Each number is 128 + 24 x the weight over the matrix's rms, rounded and kept within 0 to 255. Layers, rows and columns count from 0. Numbers have three digits each.

# up: layer 13 MLP up, 512x128, rms 0.167, rows 494-511, columns 0-127
# down: layer 13 MLP down (transposed), 512x128, rms 0.163, rows 494-511, columns 0-127
up494:133115097143178152173142154141069076151119130105139125101096151097118108139108132118130172118166091122116087177177122129093162119120139128062129160131111101110062138113127113118122128173125130139133140169125134149173144133132129111127148124155097086136096122135189086140142141142123093122077126163140149150078116083152129131118150144164140105129101131125144140143153120164098106126155
down494:125164104093110138106121120104127084145132081152101123149130133112130148112113147090111094104090164129131147109129143101131115113100162147157149117138137105114148127154137172131148132076130157143140106147142123084096102129107138108120105163129124109105135138102104132158131135114106101077140121092133147134145156134128119139110079171126131146130149132137135151104129134120139102120080
up495:090164139120113093125090166161099138132124119113122132141154150127123109129154127139126141128115132121105121141156176099091118102126163133135113133115162126130099137149134153170101163117141130172112133115092096112145119164104078125156109107128103110116145154141106138131114073098186101093160135092118126129136121107142160139154155136165150106116127168118081099160143141125137143155098
down495:086102115145151165161122128077113155087178177118142118133136134135082080127153125126130157136141133090096149109119123119116123142151101142161103146150082118145127148112139100133129133099094181136118151166084132137137140128100094170118124157129139109149131064114201126116099086145140108123122095118103127130162127124171147140134124136127111126125120105145113120083129128141129109087109
up496:120169125130101146128089132121141129145151112100164164153165102132121134147088115093138114140132132163072126102144115114109180104083155136143152123130134133124130116097126105126121107125109160107118133119107102128165152101129143092119149128122132111153122090131087119092110099145090122097149149104169125116110126113087143150146122159162103136110137116132158172116156124155078135162162
down496:113103111111134156173143139148083091142096111148084127067115159069130139163096120176147125125119110172168140141139175136120111133097138164087145125147104133156118108138159126113109095134135167114119126178098141128161129121088147113113120151137135128116089143084098145153139118180136123163113145118126114092123140150206136120140113113115109137122077134108061140106119093133143139098147
up497:097144159138124150157146130087116172150147114138102129106138142137111091120125120097099105110109098175125142123136113123130129132107109139112142132114133116113083130137121134178106151169125129152125123122155123125129129134134141093089103105107096124157091140150169149148130118132153151130128089169123132162113113153129149154111135111128138156152162097132153187157149136106082110088098
down497:148139121127092131141170114142146147106114088132142131136130104078149132154143173114117129146112130116120130141121140116147111114141118139137134097118172125134152128100092133140143154112148112146119117110138131121132118142168123148145151162125129137105138144129081113130136134155105138133154125081134111123109133115130131094130124128162144105154130161142102081113121121106121099166118
up498:139135097179085138136103107092132122125105109156145172154107132152114152116115148158137109097099116120135132148145153134114105151144113111131119155125135093148117146129150102134102096152133124129141135156133125150101119134124143121088117133123101088115098184121135113138150118160139138166132154116111152135154139102126140119102131115146165176156115128138116113119162131131147121159182
down498:114149138161173114131124108138146120133102150118176129127106125135140120114139115150125142128139105085139105156146106089120100154143134122151139108120135153148095093100109116122139132093129137127112120113108138159128113141161135142151110162087112111080150137088107127111149172150151128122139153142118112106110121114151128132149097112119150124070164144151127075104152091126115111119108
up499:117120115130143139061110104115079110146122131144144129080131104103135170159171123113118099094160152131140103134164112132133121116154134145103118118091118144139144124108184111130110108114148142131129101124155118122104125107105130115181158132166151137102176140108091170141065116123111114122134137144115124162138167085133110141145122140100137147128113148085153120146100140095155112132140
down499:110158168125141078101184078114095112138158110150140155129126127123176155124100114127154160187148145157084122093115101128118146140118113130143117105155114185146115166200134137139100140143115088107110092127145140181133138139154148067108150115148124119127098123137111167101138161078143146145122143097121152127141138100128108135120137127156117163134155111148087140125113114140159154176095
up500:133085162140117131169117152137147129088143153109148112109137173095150138131120119154120119108128148079103135136136106128102134151129130141161125130111128128131150133092145133126104138128119119143150130119134113123113156099141091081141140098130130090158149106133142154142128146074110104129096141112146174143112164096143108109191159172097130110126109109113136126116117121098153145102119
down500:152116118132159151101132128121115120136125117135110119117066087146116115124134117122180138157135119150176117087123109125101095140102134095113128173128102131149108144141137144119119099134160134088100122138152119076093111116142129146140093128093138143149175138107146087124127139141121120144091124120104054156091116119118142175130124148144110124137137141147088119137092132134139123147102
up501:170159108134139121127126171109111095100122132098123126109152168113105140120140113104122146150118135123146117082177120145154156138140100137138112113130161147102113130127120134133131130092123183138135100121166149123143048125127124130145129129153087116124162139125101110156147128108165122111161140124162175127104119139168127068109114107149104152113150109109089089094132134133112132146146
down501:140150107099110126132120097133160110143120106122129116112111096150131150146142130117112111130131129088109124141098124133153114107134134179144166176147128138117161151091140072153121137131157104154138177146132134130118130124127167158118131161113112126145135161089100136129105119099125173138128152077131131153121170125120123125146160158161132187122090110137134125136132105143114138140148
up502:136131141141107098122175075124122161149171112122110102147145135166154175128152116132124131129090129099087131081109120147061164113118118162145089138148127129140143097099162106152145146143130121184089100093111128086133121132152098152094115121098103130120083134167135150111128075142136160113136162142129178146109125163095141172142138141126148150105114107129146107079077124192131114155114
down502:068148110131077101121126159038153141128093128178163120108128111130136138121145136131125079130131106188130089100160115135141137139153097091133093122154142160112098178115143068148067170139094116119120154120150088133126109132150131164130096146090181112188234144105106121100148129122151127131077148129136177148116124129177149137156154090134169124137121136127129062118146092151133081108154
up503:141122087132114141146148108155112111163150189172117135103136118147129147154129137102159134138115158121131143133135114124100166158158102098128142115152147144121170123097150112152158148134098163136143149120118140109126142093101100111137087147132106092154161101136139180117112117106141111161078091162154125124126093127179124144122128098188112156175116113133115129158161097139106127116130
down503:111159102102107119120075141154118132139117096104148145114124144114096142107101120125100124164122135123135153103141092130154111122141158152153115135102146123138093080116115170100109112127099107123120078148095112143155103154141160117125170168113131129114149139115092089146146152143129114121180174112141127125134116149096125121097125120093132116123127141124146125131125110161112113133153
up504:118109106116140069159123142094126106158152103110111160105099144131083158142131134148113147147146140093101144188105114103099103130145095148141125115112108098105114136105152119137134090153146120139053145092112156158114109142137149118158114157159138156161131125109159103132163150084126153126146133143163134140136144101115127132146114133154117145120137126118141118136105101121089092117151
down504:130096147120115120163111121158127145119115118139125109118100126135165140097113140129100109151130097124152151116132144111127164144115131137131143134147105151141135159123137155119133117147139165097148162134129094168092151114129157174121143122092145132113109123166127169121104154132155149154114121090082110101109127132100125122109131137117099120126122087153142113149100105149134129160099
up505:115131118132102122126098115069094157139089113097126124124176141127166123131130147121121154101122100148153137124127114140124133122125129117137149173148087182115091110130101132126169074098113112169128158095161126124132154165147144127157085130101147145106164147100151106130139113100125106088105086098146162155143111161145101172108135127144126132121139073130107169122129112124128155110091
down505:109113121162148154109145124107109158088128115131144131111126118171110156117160113124102131099118122080105127135157117100116128117151106092184139132136148146138143148114147109147112117125130093128095148118119104111135154137103143154162138113134136110159117138144123145136185162154114113110119126173146121119183136105180129109130141121097093123159145125130171120150107119145107110142116
up506:144149102106136108132058164139154161115133127099115105120149114121092138120129096124122123095134086094140114148149136142157124110134124141109130125105123113115155096129163137111159138110093161129198113171128094171139149113122093131116104139119155140178102124138136152172127139105115152150137120131081119117126126112158155104141157132125189123136152084119138144110140095144130121064133
down506:117120113135122127140174161146126146130108157144133096153122150136114105166117146118127170135124195112152143123155129142126115109150158066109126196120130066144094128113127172154077116139117148134089133117153148134140150114108112170130148101097115137114124133100146115136117098142095101123128119133180122124115110127122094138144078155123144154164124097110123114168095126114107123150129
up507:141144147149129131111157110109144159128133119150178143143125109179086090126102113141120113124117160058143156091110126110118137135155133121140149112113132126116128145093103145125071110147120162149135090125158096117115133164107141131070135118156099155124149160117130090151120126140151121153161118093129146094126126163157141140110124147130132153117141119108111133138114127110141160115122
down507:145133137131082165166122134187093084140108156151114083111153125136140140179100123158123106145167140093179136129135132175145094155115098131135108132134138099142135137134108112127109120117132115151143138143106133106151129132176120134125121113123073094145170155081160147060102135106133127112170125114181134120173115144143153147128129109142119151104112149083109101096153140152066121125123
up508:147141136139150108123113154138134122155194166134151136112125145098084139127137157109134116126123128110069103118083099143141129118101102105126127104159104116138145136148133144122134142132110132136155126125114140125092151126100121117153089098103151150108098110103144113148102088159131114122136141150149142137122136158154120143118129126123113124097098119111111125137122147151143193115142
down508:140140099144119129140163115102146133110108100136126115103088101121144118160158129128122107141136109131159158094157160172126119152140177174153111117130118126090126158093076125157103147170146134110109123167101102149103153110101182146096133118172103131154126131111141141136143149176147151118130170101139102131121135092119163137118130110136132141134101108130140122141156130116140114116104
up509:175129101113123126114158143113126140115139103087132110160124019127113090133119137116147116126146083112100148113140135101111127135136138065160099162164188140146157162132180100116145132115134118127148142115128115100123161099135131123124099111142148105142126100121111100098143169128120114141165102139157126097152131123138149123155115121089149146157146148178122146127112136130149142162140
down509:119118144126092165114148151179167155106144182141122091076097162110129129100087155124140132081125139103124130112128123097090068086095124184115102134118163137087167138094172110102147123119134144055142119116138151141101124128132095116193112143086129080110126110119100143155142139145084107092130154120157111165160141101106114095146119108127180165157130144136155097138115082097121131139111
up510:156123145082132096163159129125119187135132155130105149144117124141064086105120133159132080131104122150173172129109124168125147128144132150114130110132149123149116146116173103134121117149112114154123122124186128125145131155121147111170153161180161121117100106138148152134110092132134108114159139160095111131105162131145109095153127154115121098110142086100159132114131126127098143130096
down510:145165101124124139109112151135112101151185134082181110123140095122196124156106134116119159148098108130107086102120132075115142145139103092142152154112141121171106090157095146129128182133141153077142114175101123169073095108137122128144179147075147139139148109134127097093131176107117125108127143131150077111127129126122148149109105088143141098139121133130136147146112173125145120120129
up511:123103178095153109122086100142145134166116090120124119138138099170086150135050152120125125161120208131124101160138130105070082120149112147117173118120154113103149111141108144154136159160144120144080130096131174136157135143108098143156085133108136088097130111133164103135118096108129134143139158141127134132157171120152139116152129141163126153122106106125123099117133174104147101163109
down511:092122176120098136098143107083135143110137144113165128110125145180137123151136149149151139150139143168117149150128142125080133110141108153151147141140135136134131159081085126151137145092116115114126190139085144148111144088100067125123152121117130198079149094134151107107122108145112169142126152131101164184086141142149123144122112136073163149163137130125133099137124075116092130156132